{"n_layer": 16, "d_model": 224, "n_head": 4, "n_kv_head": 4, "head_dim": 64, "d_mlp": 576, "vocab_size": 2048, "activation": "swiglu", "norm": "rmsnorm", "norm_place": "pre", "norm_eps": 1e-05, "positions": "rope", "rope_base": 10000.0, "rope_fraction": 1.0, "qk_norm": true, "attn_scale": 0.125, "bias": "none", "tie_embeddings": false, "parallel_block": false, "init": "orth", "init_std_qkv": 0.0777, "init_std_o": 0.0128, "init_std_up": 0.0777, "init_std_down": 0.00856, "optimizer": "muon_variant", "lr": 0.00577, "lr_mult_o": 2.0, "beta1": 0.93, "lr_head": 0.00455, "grad_clip": 1.0, "warmup_steps": 0, "schedule": "wsd", "decay_fraction": 0.931, "decay_shape": "linear", "final_lr_fraction": 0.1, "batch_tokens": [32768, 65536, 98304], "seq_len": 512, "doc_mask": true, "train_tokens": 423200000, "steps": 7087, "dataset": "wikipedia_en"}
Each number is 500 + 40 x the weight over its row's rms, rounded and kept within 0 to 999. Layers, rows and columns count from 0. Numbers have three digits each. The size before them is the row's rms in percent of the matrix's.

# layer 5 attention output (transposed), 256x224, rms 0.148, rows 117-127, columns 112-223
102:482485514450502480499576487469511491574474488473514493539540487527526545529482485484502493447496456500508508456493495491561578520509567505510558482514536481488464454459468497456487542539529497480487457526546548467499475496562442489487502483509484544587510543459499563472515478489562541515518501520483532554486470506493534451505476486549
103:530529447470505488485497492482504439463447566445548477492453510534491507529460440578468452628586517518517489488535564510505521569518469499459534526449569461493507409498503499457470521560506532452437523544479544541536468614514450446542452561480526457544452460443521452501550546510459528502448551513424516454480531457514406472558591454451
113:531542505504498433543587447431502491432482501516474509515492492483418419534495504504511521625470427436533530418538491548500514449549494472587515532480517529497468518463467512424482470448507469544510501457457542497531535492536481575558507463573458497451547519431545467526489555479446475527541508492535470557455522480570485525482505471519
107:513518490484518497467510469574518563541528506436529486517578507566472501533443413460490472518434533453551482512486543515549429451413532511526475504514545510495490476524483515432519515448497481465504475504513525471427385447557627509537489544474541550540549519525505396535533538550492498484469503503464498531490530499446519532507473522436
104:434480482426541504482527503515492428480417485438536459496450494478529485542488550500458513454465465528540489501493433463548478549583502547547508481514531521436537516508518554506537486520516459490477450591535475499502544500492518564417397523457515429501535487542526455480546568476521556493555515526555464510522495527509521555583471458541
102:469582496510483505560497449549537476499537517563465466570561521529517485458505463560540499510541582425486533508501597531456490461495516533465427451537621537448489475471527505459484518477530504532534436470476527427488474443530522506541528483517484528474482424477417520450477495426516465478497501533508494524526513428528500488529468403472
108:517546522442554484442457458549484579488482529576474531507419489472427490450513551551506482509397471481519421567477564508528421507458523551525495507542522556524486520509540524506488444517471523453511493484466498514546593583474465444505524498488440538526469568503600511502513431527495488510477451493498497444510554525472477492515514454482
101:541471498530451439541543574534471498427508464474475449497460479510546518525517498577539528514475489518564498451530503485438514475561456455514528502474428494453478484529455466476473483531421540482464443459459528451522550475414526558509512507626508537517561519511487464505462477402510491457522528559458504549509497488488511498514557515424
102:558469557464470512492546537492504464510497567480521487484464486496484531440485498460446488632566512527479485435536519529403484460468495476515498543526548428479538487495522541489498506511524545491522481540357506575509532527468514506529429494442549457546546532504540414568543494454545561517595472481546477483488472501569441440563496543527
104:516470482494528519463419499462488409540471489423531529469473501539478496495506509492570496461509444471478515498483511521527462522549568518481506457564546450573566532488463490525495460547541505496502437494452493386438501477505469502527470497492465510428474451483500552562486519446494567489431477495433564451492425562500512522554574478455
092:461522483465503571550525490504488568500507496493499451476517477580488506544521454490520485556455461490465560495508501495509502458537548512482535449555485574491476557467508485490491520560559554426505483448383535465571489541498522468473486587490522392476590534485415521439492464450518489478425511521510549527538463576522481512476530442549
# layer 5 attention value, 256x224, rms 0.0974, rows 118-127, columns 112-223
106:515532469573522543483528483544510491532576480522506520468548445484459500428490499495497550534478481428444471475556519528449475459603523623547486523470459471511500509518539502510491499455436450572524581470489485490506463465471487536470484506552527460537501507487491502473426492463524576455520487536504520498555547451558545477388451490530
108:480484489560482487510512519519510466536534506522585553459492564488595592448449475439511506462525569513519567537547471506501467493491510451435415493461443524458573558613512606554570534501499462456460530528524502520464502438496485471521476464477549472500388367557445505428523459529467463525524540486510486492499532484493537461502473504452
103:419555491575482546531543581462508466515498535530507460500496456437481478476528550507520531496530436457566519534456518500526516585548422525541529465488588549488551607443516547513526524464489434552477485556524485490515566507526486494483543527476504594472497503569474521432463502496466490494491513533441528510533488514543549512574528527530
104:528512485519506498451508408465506504489517508513496441491491510492482558471535541471482483489530498503475507520547575517521588472455577503561522500529434384540499520506468478536455533516492528444554456423463404501448483519494544540594569498487541547461503441501491532527488434519507422426491478519504530510541536488534524533422485464475
095:512502448572492520518532534491474464592497499517513520503509545509485463517528492499539496533400427536449516531465485564540495461460405475507604563498496505549462432506520487531568548483467435463503536481553504523575503571491457479511422588503471418558409541520577384542512518549510493594493467449480480481488493484484513456507536583520
110:547598493494424540471499464509485527500518494519543466487488525506533472473447505560477468564529470533538451481455523535453539503541498453464515512413511487488522529440535490497536499547500562503486573500580508498474510455520486476533466544445523484412554513465458543437530540487474566541488560517534447613487484495556435482470539518483
099:511503484527505627489455535475493526491548527534492490484514580504500548477534556489531443468494470506593436529509482506464544514499519447524434482456540570536527522492475533510506487464528433473526574512511494529445507521598494465531484457523482460530443501486492531517521449527437504569550563500587473564471494475481521518531507490459
101:463532499516515481559483463496541520483521431521458440476441537478642512439563475507532496479454576558446476497466436503493474493454504595534498467540544553490475547511542520531512503440535486507530437445523514473441523504499521551411481590488555517496486491432439554451468489505457519420488508459484523503549468580479558483440488510461
104:507540536557546536491443461525440484474496527494517502541537453498450446495493495489471540555546522466531560559485518519568500477475450455519520553502476487542463446490589492535571467514544570493468490576517491510546526516490532530556438517406480510546519536487487518464540475538476498446492507438547524549504563439451449463446442576573
089:511504478512562558543504551466519513478515487451426499609458449442551528542500539527459570511493463427469444481462513472476514506484479512497456510461484567480449497473562511514527549488506499532498485435548523467558596524546448517463468484550500577544499503468591493570524528511437468511577498544470505531470550429464520480473459508490
# layer 5 attention query, 256x224, rms 0.114, rows 128-179, columns 112-223
072:610413471520510468512440445506599465424465562505539456552541464448500467514524502506474490518427506498526438478482446472489478573492494502549490462486490417513539534532587500480533488522546522498568489489488540489540468552520494457526516488585521501466511523493556493537515488448532520466548502464503439467507503498504493556523482527501
065:527483463554468459495505498531520511407471466587517513460502504520455474482571462482534458473461498550503490591545495540499513541509472512455507494464553457531470479502446530519512566577495548545471491568533485516463484530483532448367556482512496518471429505514518442503536481548463480488599503498483509464519506438482431466500484474436
067:503491432544475517475482497567429528458517544485514478492547536496585540519478504536484472496508508545508471508435537519473502473526523435480573431456457527531493523500487471443573478505543517543532474465463553519462504561598435456494555539527466467532433517524565487562492520560617428526469526462551423502455471474492446620453491413482
102:475457461566455415428430509420588486527469505496544507486473474570546591474488487480527441533506464506459453542453517500479505530469471491508495477513542537442504489432458452525493507533547491522428518541455524495451516570497493510543506463580515463503500450535523469592530474482483541382540593451534502477461470484496462505503487550489
085:505531522492568470413543399486508555440531463504579592519465498492528529502573522583475444467476450463460502520489570455418508564517488416521502493516524508441451507529495540512492449485487487459539437583545567470480541517493502456542539493585516481566549539493535494502504425499401522511512528502517444490396562521504514367496525514496
091:381509499510528486532486506521486534462489498431475523455511483520500454534576508483491516451507524548522629511431488470446508491499443591464458500486507401542500521514505498412473546483501468531487456474491448423510604390441481501462470462470515446498445475522611498496478498470557524408534476465521484499496490506533543508495479498490
080:497523505441521531495472519527439489460478536519424516574558605545499477507461566523498573514498475515456446525457450490532456509455465577434487487566471516523490564569494503461455547514558540526459512477443579558554419427570525413503496554434434508516487520567481451528541531559488496495483471486505503440486590432514455515506475526534
116:459475426462394489510501437492455456510504525456562447517444499584546460562518529524512535495497441485474458569482476586465444536497456508548577484451487495477516508557527473450439573544471498456532518538524444491515526510466482501469496488555496476488451438481516556499515616534484468458573494561535533549466507542535551513562517475522
093:456489520508518502460525539405467499581553485506547483458492507478548503494428420506489463507398495548556482511506500493471532498519518494549538435525478553528527445454421492513528500445534581533586547537511514479475476567502495522519502530428550507564507521462503490446489419466514537518436541552594548509518493526428519455524500559537
086:532441550532469566551512443519492455429434532488502443444576571425535497450436552454492442534492521506528467557474480474477458490513455464484538503552474400501551525507543513551494484565501564456476518550530495524501447471459471512437532452532444476532476525481509454542477496466511523450472471489541598536458539479477436568523546528540
093:497572514584560466447545544517513491497513489472474608472454492527548439591490535491503537477529490519486463483393534473505576426568525475564520494411433551524442526510447447435501482520479527555479500518437511491506455553532483487490458496449494537487490542498512521483471458563534532442499464478568529575544611507548540507467500459435
091:506489500503525541523500524546537468467490470453432525485496526486530534476476494588490513480547538563550480547469411479465518551503509507480501503488569502533496532501536516528569545555454545499498580419553537527487535530557461565543565550498498486443514608561483465539506463494507473548463556412500536588501494415535479487556513534474
092:550463455536435505476518437464531539463536550411532472465501513512457401395456505500473472573487439502516532475510487541548595545520546494450487508506460452462581474504470526524534479498486548553455516555504526561519608481439534552460500499521452422578513519531521514511541464423527465545460508480518529505507470469518481449485512484441
085:525448522520494457482544495528525525525418506473523473526471539564481495526480501545480484460470531549525483538570484463457429543474520510557458564448407513476517574502546502494546504529536503512503520492549461486523513474494457465533454442462504468579513552561435490455554488467474523577517567569522522503538468422475509528517543524471
105:452472448477457459516526493485497507533423477521474515508538546582502522483455492456513548439497532460499494489565557483477477540549588504587553532515493477483474487546467520439463490511518385487474463479527458539519537591566500433507481550499458503551476534546445527508512480524540501464506546495484486471490505500527524439539543503463
096:489528525489583510394453546530407525478515434490471463539464507481467477472508499500448504472542518482471451532473462475544569482482437473488526493578509407471610467425451480479505508556522460431441562415507480500568492590561505589620575502506503466491538458557481429500503527458520509465504588522477508504522488498545451475474492532493
087:554508551550529465493467539529483480471458462523546512542497439520573468461468533480520467523495486535509472585457478491514496486499480481512466425563516459532471512473437514503568411492511531477546534475528518481488506543449468492508554497516448454501522459522446431474442512515464589521584532525566532503498506414434445526471468538534
093:558455485453510473401561499490495458476552545516511499517484519475465394452520490503502579514406418494510437473515489431411537526524443493540502433508565457459431496471495524482398446498460479447460512561487515493525559446459506486473471552527444439436491476547513549475499462586481495505544409518487457466419484472527525540536507486464
094:475591538519542504592458430509472506583467508472522492473520500529430500533547545506500518468406511471463577557504521465537516544584513499553505467475480492517476533474503511436437486547548523471493510502445478470480547388459447550504513580466475532486455482469460485534514583548448537494484528456498470401545531536522461520522530478551
096:440560506500491540528519466583559471483537519487529528424526477567549582453487496547481586451538426449516557571526450480467506519428489502478515518560512475462501467470466541528533527471543469484532529532510536486547461535572495479510491519539450486495478478473454503461525528539551497544510481496488499516524488552494513442571479532510
107:567471464530444536464525461485523513500502481473466493373449422498499486541445472574509477455462486487476550520528511554592486438554509565399491569509523519527427594489487512497488417518485530477577510510514419484505468549500455410569504433511510478517402525464502503529493505496493447466529509494526476503471482561516480469467509472616
093:513556497480468524496472564531535453534515480573532464432568472519479494521465551537504525493521549477551558545496418499484519463560523482527425488514527501494571496481501483522483525490514469514493564540567470477476501514476495544469443658588444500459554499506528505509498491496479469536459494462497464429489517485539515500467489514429
187:477539480516545532501402540448551517508456470459466372542532507527530532539476548502484496502463546549510515508450537478506485449521559472525532587482524491539565489530504456428540435498493512465542537518465466532467498456514482479473446502556487524514539477503491524521535476545481575487439520518527533468481488534460624556583508507534
113:520506475506506502472506508486510512439525485509560532571444481552544437525504495556522535459518458523457474520465504486559503489453543533439530421446482561453502567539534494499564514465469475549560509452510482468512503524439525457610496475424478516516492565514473494502484493532494465479440451460548489498502513490562493614485513507485
106:512497516511540529531496504561473495507494482512457537499524459459504529501513512502473493457516468606468472448521500547508548489446495564483571544549521493493519567572516490517429517471534503528440495468525495509487568530537410531521437555563484458496439496528471469417581536513503528509533472474521511502447507499546514514467523476491
110:518518551489529385498496481422558552504498508514532421531467448516490482464483453513507451525544517476500488491522536468374460511565476502486522498467435457489510473486539490554592547573514515516572448537469466467532450556494491435513497519470497539453492491497532491481400510518523509501499541444500458502521491382505447491453514504456
102:519467447483518550509432531449506497469561523465455495438510580493533553574545477545497524474558444525480541571541507517503537492479528514523426456381582489468486475455589516524492537491565507463532484492534507597483536567494528492529512518504482529531475497554458504530488432506530523421511530548501540459505478567505507506550471418493
112:416545476522562511509507483536484466522529458443514457536463506502457412528533576510458502538467490523570467558475530474565489477540472492519523585510531439483592487432528494398537446506520561540493483507485487508497510499519518477506542498490447403516465510537516483535503535478489471483462533575498510555428478540488561467516485458451
106:546461517476504492528540471560511517498473455467488531503505515456426514554534545538481522487497505475537538481486441514470528544524508537466492469495465473497506487521501494496492484559483484389529541490492468554451505434560510442511503544495488442477465512529477491568516489529556428521557510494496503474499506379497497477439485547450
104:535505449539496521495484458528467483498514441531432522500512487425516481499527524559562500524567441438538467407444529475473573496428515466442476489508515525495436451433481524551506497540526524534489418420551516465469463531493512499448488478423493465524507515454544498537410508580503493498513563546472513477443419549518483470462493457497
102:468409511485534559562535433488532506453523479482512461473472439564504525516528558549510469496492408466501541525499495548562482497440520485528587491506455424524508570517526462506459473549443556493455542538516491517562491504499499447446470467514475473404539503495462518509467455514489473442480517539487513506545521433503559477521476453508
105:447451591535560466495505510451536489478463481499537526517553459542520497488530508464528501488487527542508542501579546507404501482518419548525498505535570517452528509435470479513560536500529540483521471444553574539463488507486508525439515476501488520454537516539515563477581473510579557550432447504538463469529555514472539459479482465480
074:427543558480516485511478509382510538597430454431466508417459555521518544552533472502463559508501435468525522506482514455537517459492500551485492537507509570463515510464525440515458474517481513481469508504480514496531504400543556509572502460469395541513518541513450531471484408515494529543431534521450501513429410481459567478506529513568
069:490448467538468534563523489543502477466506507527487504506478538462449539495470466443550474458467517530486479510407457563437486423564528527497536449503499477499536533502451479491564563468528485551591553466515477492507509454409440497434501535494537476451453457478551465521579553462534527501481481487502524495552488416501544466462503488505
072:468544476496542528458489462476608539544473554503475532533524475495551490527516556507457594520525420434523504450520507455492564518439533457520455507523540534530453475516592483479547501470540502423495485501470506501475508467528530496525536439469429494499493474537498549477464481505476487570491458450492470520476598570532470505480465539527
089:453483429434554494494615513489450476513470476503537450454520430508535509515437524450478503499502469485444502479493508478534446465490526524443552519546536504504475576537491427459522493467544483443463525510529487584520440496498434490449526427512480560491438522588459497564490551487494457486477500470451514453533450487509494474494469528430
062:468498491480550465450544526501479497456443460531517433561494489480514514531537536455484434464480501490463534499542554555503545406608538442553487459473532461592495538527420533522510537474518468552570502492482549542523600455486394501521468513554577440498483498496506511506503559542482488485551520494560495546494500523468451513449502536484
093:530540475516472533475451529506564506499526518527517521478471524485493491557441481458495436506461492556517463485537453499573490414496451451548468515486522529546489511565455452525519449487504462511512509540481578507504483493495465576529479541493452480590513571410416484422514438511507437441588496473486527472452440437542440517460533470468
080:466550523479486562533487513480480496491464496458505477508579552543529487537460512436492577479342511464492452451472491471492534512491498471496491442491515541459509489559497474497540463490549525575516531487467593454496517484460583524545495531473465462447498548487448553448479482471458555548483520480448512481502529464490489521503482456497
079:458422479558483469521544456441476501537500559468474547461499490525500500427503449496494513516500441473541527485506485481574529505499546464578543476494506600474498482503491454445542466535494492554559559412472450512492462513549545485544537439602518615512538509479493578495514564531501533479541454444535546464426473477446509539494509481583
098:524469501484494521552523559497559447563519520416480454525434421512512438492543563520598562534553522482504523493459561442523508504527488456531439536480432535481461526459501497518466534457513469569500482564507509541506452572502562477574474558500565512419499515518517558513507494505531518577477500476461493566486443542560492513480502520464
088:535463509531522518469561573462493504458535482455505422469523530531493461540473537463464563519464574539488561529485445514504500580601466432481489515464479512523455472480512499478513547516483442503462542506532506456480472495598429512496453456485527454516453496529484533477454479472453500457531552496474432487535494518470492494485504397461
105:406503423470476504537500545516445488509551525482476511472590579518508489481445500514479448526516453472551485524445446520538517493472539472490546470474535485496431517540509508495405494504500508486542476540490561423464508486448561487479569534531417495422516555524542511547606476439476524533515544522567484554456489486488525460496506459472
086:538449453488498498533534433506446604480512542442554486508532524492449495421485506548532427551525579554512505491536571532555532523516482444521509501503596527458527508466499511489577474448461543500500484508491495491529504523479484493535540538559533489527458539496452512541473508457504476458523494480554484497498510533445474502437480460418
094:455442591519522521430565488428486538495518498602489442543524539532474510512493487554532492495510525493521503477491506527433458487504492463489490443407478473520463543456475458487531535576509439431470493509474510433509509488514412455451500496431540487512522456582513518547591496482508479499462463536449463465522536539518497484524458446517
080:524568583493438553496595540518547484560425592470487474512516544494440517471543527534550511531544491540486463556513442431530537568467441444522471512556567524500453506467444519581482480525458472421531506467503526509563541526498437473540550464530544449525441513389536501502461430488447487524469562529539486523512548556492468516468450592490
097:465488525508487491524481522555532589483475493430534479564521428524505475503482495488547456499513487586529457452543577481474470497490492534495511454538496493476579515448517573478480444548569430511474504523475517517542541558550526541493502464575463466414436580588536531505560531498481543550552528489424534530550464433501475455514499542580
111:456559506486442509459496533433489526452513414517563430480516571559561449473540433479484461414525468546456534522426528501511532501387476542465473479526489529508563429517515561433452489464479506579529530570475532540554537475538543447474510449481580507522510491502461472518507538512508477486558447506516489473494496587450513513524542506525
101:481494598526513552543428582508499491428542499515454489564521464494510478531477448521553496459517486498428511506462479451481549515466386490510493515448544463474424557479508494516467524519486470567553451471541543580442445472487563516506535546517572469556540473543529461501462497460507464475541537481506512542502569446515477506482513491451
097:513441532456563457492468461524518515545499493467493451469466461610510550528491498455538507538500477509434496521504431464451422515533430552430621494473564428525508639457492479482475438519496538433579490474437527503497487458528525502508425497511490556529529515493523497461464526549516445500558464508491462468511491575526490521505492453529
091:395510499492486466514513504550572470479514493503519509459462460491553494438595551469525458551501498512492440495497539500527518528556529498507534483526439524511566529535553498449497505530507519429525447495521536469506539542448471487471523533533553494513474441512512555467501539548514395564559444476519484489548511525532553397515435527524
108:503548507500537518456444542479468494496486512541553487557424508557504489501471513511503506504465521493500535479550477523506512462520504480578531449532481469443536530516530580427481569562515506546493522490548519498446447562478474517593534575584465555548455473496525446532591520565435485452482519524446482503368452510491534516448435532481
# layer 5 attention key, 256x224, rms 0.108, rows 128-179, columns 112-223
095:420487529506470553471495551507483518467479519508549490586474469449464391488508508463583458511499553482449558455461563526506466495545518514509570441422494459458508432557462604466534498477555450561492498551505507546466484578494496523475529540488522481528481543549533431476541461551572541532542482507547438488542571540500534465440479478455
083:478492499542540570520426509498554514512544511488500469492451433530522446545443493488486496493450556484482486470432525491585535536500499553490526520394516557485503540471579476454402544578530581462536537449501509585510459554585487491528529489449541409481506521512483456469433467456506539458536551519513486475494515513421575513489463463514
085:500525514526482516524462433521470558424449469500541476510470492515471407493506477504501461402504547473491498532485536567462454464504523545478547520447509488463520441463525561442467510488511478508513539516506527494488489458512457380504452514531525528465513493575486517523532427542450478454536533498508487512512574511481401509437438520471
090:512433538513497547554448472541451536468548514545434481518515451572427458518470531495466548514447569549568507539554484552456539505550522534538602486529448496525476430426481542503447538515470526444533502467493527504552454530517467454503526461558546477471509459481498505464535486579441578531498532476431504526473522548527565511527503469484
091:526503541496519494502436568457507513508526476509532507456558507525467431505434450462465554489429524463478476478527484474540460570468506528510471518519480484476538481509564458511348569557457554529445461494478494551517363477465512546502501459449528469477470543401472446479470479478450424444517509529396491503545524563515424458503461535469
094:555526458465549577481470452492593500551513506452493538501496561505559464516509495513485444505494528471515523510504507500536475629558545497476491475494505520457483466506603494478423465565454455419585453525513461516509520501507539497525484467505554523417512523561489551486457513476499544484485500513507524542443503566536498503527518504502
088:507506500561477425531543519521503544464549511486501542493549470485511460534563416516532532511566482493506494499437501559606505451442466523491504537456494481513551607499449540518465457512520492441563505444500504569479561437563480513492484403513531573518464561504480493542496529525500470439499517504423484536450483437398435535499469458521
122:500479516449586568449438478506485432560457493509480587456447553494527453562546527436524496528480544546524452499557470485568443515527521524457517526525561475474523511483561485528453475463476520571483537507508548607536425447485536479624500495528508457427520484508464475427513489407540535516467522486523530541552515487538523508491503482467
097:479510526517497535535522484557502494540476460525485519556509572478561483520499517630545453454483525523537480519496503480509493380551575536477501489502542420469490519556487526426527478506440535553478567510524554465503452439476455518461488435471499494547544504466470561495536487479502495506510491507469490442530511492505470597549475546425
091:532571490511525486480478453546463514472473472506523458501559474544501415549481566454491471509482463484480442469510547583541513416518484525476508576525556505524470528522466478487479521497508506502523533562502508468505533551471468449443528552505510472538521541542505521456467408544426545435564488513536539472538523548486498461418477498470
101:437456577496492577509475543515483531489479454464538472527517485480487503484468492482503525527557480516489464464479530496548498445476537466531548462455493499494483418528401495550522502536476477504483576455505468492465535571538468471475496625542465579504454478590537456515503457450457493450535555520547552514495449524460500483466509478569
103:496496455537503566561529542469523529586556443553533483507499467504357466525499548446510517480535541511439546507507489485487468540495494558475542494409444572450459460540456524544494464535489533563457537492514574517487543563497455463519499449507606469587527476494440474485501451534626494470517491515522466455513511498462499484490521538527
099:489567488457497458487561479575512502462481575449493491441464547432508510491566487531425485540453531471493516457503544515462569486516524494497540445513475503539550502536507444546483459481484452468450523490467520397501528447501554517488450512467468581532484508510477549505539515532499535504526541452452505533538493427506416459461479512438
107:527508504567529506427502501501549494483551538474480512487533579560476501433473469538497484431506475498520442464557523555410514511464485435516494531480479464481543491498504502529555538419548434529481500471565442432449560461555553426476497567442511499546477410447481551502585500535504585451482552435559446447522512495518588480536497487503
097:472504449529488536522492492551467521571449501497456451477496508444482537460524489487501445478495475506574529529518535557533511468369503485468594494548549474576586493490541487506622447486485466524540494526477454508443563477494466531542466496544499474461489494466512468533460510502506490556454432552503484516498530543487472515488438532458
096:498469457547479499498540454501551548479496523512510472549454498456468578516566518491516513541440433453489451479540542464507526539459511531501450502484498476513512430541523533551492569508573491487414439483499435550533531519446449507462582492521556528426523539479497514483515499575460485472536493535491495504540524453461489484519514534486
116:521491461521505461601510500535497502550524491464562461457490561517490472529454503492550505530519488533531571404512525555522479542531569616525562494480514565532506427566452549450541470572478500502519541479504465456505552501570525574516462535487564559430511550501525472508497517483541529579545569444540543496577530425407508487515492528523
100:508497365471500467465495502524499437516477507455507478524451517517448455432528524538533504493517551397498489520502546490482532451473508555550475494496497468537430494537477503489457514479514499562457511478516504468507424451542550495571493474504455497504516544499395595560470489539499489519544466571479487574516494493495525455519432509463
102:560552462458498505516493514471519565560527530500454517472478478589508407598491502479491550511537506518541473509489395473465503537544422461529444509536543517484499501503492501494476538410475517489493472482569503452503480515539441500473538488505503462572577539489518547485541463472421579526446438460563459525507449479483449505573484482468
108:536555481383498596492567566502537494517473445487529582537534529510515453492551509483486523514470487486493474491447457522535506553521450437580461500556524495545503523521545512552506423443479538449479447458513494491561552476488508441538489459456482504515449508537517531499530511525472516479501527507504507497547430473492490498573481464511
103:501496492560522534533457548577403506532527508518550480477537556458487518371482390508513553427479469492573471494512498547559467443554505529496477529518538409491516435452558478477490500539510490558522497457462501403488505468443450473505402484478503460598530531479526501414495509476531502534437574464468424534499528464509505522506524572480
099:502520493455547514468518498513570518485535596523522550475517478452451552469467524435508572494491524543465563481511495478585500468469494535550448507493556499523521478522480530539488515414469468461453547439488472513492509487520446449464494589503480543516516528452507546481555507565567495529431430437510452481541575546507528430500530499499
090:435489494449497438465469550527519458540445479546476457524541558486493505539512526537394574460517453545476514453450562451526558499424523461542457513493484465551525539461496535556472496477508552482531503495542527424523475500469441410495555449392501443483558531456516573486441491489448465513415462441478417527523488500521529485580573532500
100:611496437510490534553559528553445538430582556524507522425510471472484565507420460587466461540487398479510504521558496476464450535472462500409591463437533498521475570503464480495544499532538593534450489503491434483580519522467447492480517520472507532483488491525520496577498517527505536501466525513456486489494517457487490458543451551518
106:488512501506483497536541462495511435525570515503484449517519415439474485507523512463503541483475507493456543550506578519525540495416479485499476528441551488442539432483528494455504485446479479529503509455535502480473540500480428517521481504502513522465506522479517545493532535419548513430506527472428529520423555558528531504455532513481
101:522477540522476552491471475543488539532537492490542504539460553486447417449492510547477475471477526502457502550492467524497546529550455601459507456490528465487472434523475546493526549562530494501519471461518500552507520487475440454492510549473565510526467392534526512567477459514503503424502535555544523539537479542504509545456506553599
109:542443538504459509498500493472527503522534399526522493519494540508480538499455584488528514500516437494584397498513487555458500537548441493444487604479476528494613456515529478474546535517417494488483518507473504498440428561555520466484498446495495504467539563512534472506514506524538510555546441469481492521497489566449500508609565491485
104:552514405483533541524562522601495512488583497455483589434437527499520368506475490498484514510500579555505451503449487481481562579536553500497526463497492496444594494564494469541497504497526537522534549568500501524494504520488535487513536512576546446457499492560521563526440473490511463483540467539479488568503474546468476593452478544490
104:565508481421543439451531436497489559513494468502498467502432437542532504528442566495459493501504488498498509471537500475456530485494542531502484481498554510492441476460519521502521464536533463493573470500557396423516573479567487447470523439480411437475515493506461512496525390509480480552512561465518557511454517453525483492499527547467
108:519576454506450495510529559456503486493474568475490529465429413534478467396561478484539501469516449497477507478551489536517547492494548509548420489526494518470533506435599414531526518536513516513407462469551512492496455403495481536461487547476519533473470544513452522501513475539435551475438486559470464549435526526548499513494468513458
109:503545486523504465584518547486475541516510466466498484476499523508506477447450469549551552481517546487499510485478443556519504525537501500450564481450451487496548547493515576468494540522475495572472508412472464448526526507507481528415564488511490429507504560520573504416480568568453473521552479481478551562532481503528567561503490396491
114:538549444519483461552556529480475459537480432560546482513509481533498458448449517419451515568456514499468521549488492532489457506474486485474541656498541530508494541576454562444474458515541526528428480503506509500415475484558494507491500476505496498451445477468492431540444471541460535523534546490498528529475463502474508548482423494502
091:526465428491505491540544535460546455474580514427438490485498479548523543500506553529490503534442517442544460460443468431567510541481504434490420464562511523475488541484518451515472499481424526470535420465519470469492499502456499559506496485506509456446554459492475542487515559433500431532465524424493489506386525488522552535511523545378
099:499540505553459493531467506512435527525463445566546426525576477555592467480462532508537442466470540473447461550503544516527516514458516528469521505488542539506588439541490576501497487540538533484498441486475555557457522518550475445530492490571510531487519542570507526507473497547457498489507534540520490512540503456523473505501471429505
094:530512535512463450460505503540449521495536476508555548418432548545407501417484463526502522488458534478471474488537458522452524526568511482569470516496491482572526590457499484603464490545521485543502486455476512483503467511525472425491385516419538497517424487500489413500502554478498489525568493468484549525488476541451475518531481494488
100:496531514571490451473408541429516477465496467420452525498530456529512563471541450498504553464459495505489490476496551475467535570471491457444494538537477608480515563553385465537506485538471496546514537497463490507459470486453498443490470475487582478443555481482523584443494525513452521476451487534538530559386479485504489571539491545532
085:527462495462494407427543562515438454488519499502500506531447460487517460467562569506516499569495551531529506553507497467457493472568496555464539482480545501520550482575451551423467414500490587510495490503553518497537508447466467506496524516486480543482521524500517465509479479475492542413510505515542531468455488507485538595495445388500
099:426464499522560466457437493449535515478514510473524512510516517526478482512465543455497504484512528493513525459558481476488591429509534568512513399474510474516572409483466494497487486493505440431493457503458506483512518563498470476477545524457548518548578564554534445442505517557630498498505515540488548447379488473542540456527469472463
097:490551474450498468541532554510474511577547505439412519484544498499525462471486582507465487484481456397522390443524467480481502525504464532512554556494520578480509461478531512511505501487584493551501471477456495527526539497404547525513530492469442543467443555519465470471542509478505461519518502434474492448476527505499495417586478527486
088:521483583508511494400527481525413495502452580486526546413478577493471449446507455485508499475493504523525501472485591481505560448474466487517571528517515487522492540519480445499499494513488575515491463467445465563468488541459479443422525471529452475480500531487429527494490534479466453463538458520436495556502510497529516425507509478386
104:528486561442555498499475518459489528538496505445498513509509470471394451509568507538567543536549480478549490511502504492539495531513523516468589499516426478470486545515518512509559455490476551519482500459485498463455527493489535491586507553415386464555489421497577472534522479453433486523467436498500482531483545507508445521533522462505
098:587519531521528581467524468483453528544486477526523532506493406416429457539453565455494464591516474523493476509569545484402439470506498565514501451536489454419531498469494470561437499463467512460523533528500497519460459501541555454497502493502478485528490565515533511503540503521556486482512485534524452546543489494483628527487598508515
100:463544464578502527403498489510494522549533514529505466478520511555484443469491495511448546509444476449477489494525522484414565521397409422524479526518441506571476472515550445518575477536485456541511519530489445511452530513558568442488522470565542527434562563514512529483503589491473503520513479561474523481578530510479531513469547454485
102:458475466505566446504524553487552526426584495502569534606458543565495472561502514528516521479557547544466524516482578526425550569530531559540532552440512528527623528469430512489457504484441507524537480514491553550491542465497510543499535457568492521515524525502554588513492476523450479457474504550526537505509496513488489476469450462551
096:472457454550510534508390413462557486476452470481454589487524469586581438505440535524512507448550528530488474550496514464524483574515504573534569503505485545566457488542453464499416513495510572546530516522481459461481515496529453422489435531602552463488467445496535482494439485573512493518543453534524460476540540454474536418519462440499
093:526529481471519473465488492550476542525562531569495530506472476551502455475528423513590487499473548530515479499522503499526449501458513551449514517477542482461473461460484457555520490491581467503503490493499504508532538579522471554549499493468439509489533549482398402480515402497503470525528521501468456488581492423536508594478526497518
096:455495517513531427571492526490539519543513434496489449481489485503495523429532491471581410527465571485528555456525559480510520521483540456529482482480464490480437518488534463462524557523513604547549510516513480490446478451433488572405467479581567488502546470528474553499501477567483515496524496479404535467510481515482481467527594463542
098:539481514486538462545499570463487489610504550483500577503439535514467500561476461465525442513534491435516487496399473519508517442543516525520559526408468475490518518452487516489515503599507521543512542397485599468495528565558554511570515466451491508517425487488524463449521556502490498497556469456516543465475453459542463543493507530500
106:508499527424495415596523480509517451618525528480464546515503450462500518441460469464525570406528432560493434491469419533499528513526484523386530443514512483487502511496594467508517496497501511479489524517421499517531525467487522526420489417603481471540499504562460511498436522511514473468477577507477536490483464554546468555507473557433
104:436471470496470565561467490545502509453538518502473527560509495478464431514481559504578442440469549459524534481434533457446471586448573507458491563483494450501566492562503524479475538477470536486560466464494499526477573532514438441419496527508513491423426535601493434478541484500466560493549484485545536540525524479493533528509468430564
097:436470601490516482529442441463564488493552448504561534457441506570545497407553515556474483510453498521499588447546495454513530515563470468461473505482547542483442555539583449506445485528495512541490532485499457410461469461514538505459531482497486492538509472471485491478485515486484486547470457523518454458475594484565488512579549519503
101:541504487520476457547560514557478497533526475490522467521491537472510469511526520494636480500444477555472509506484481515494431484588526511517575523517532489522527516520497552434472428482499451569520451453463520478488421565526490495492535459473529507457567515475510491510486476518510505524514497504474456543483493532523529427503484438467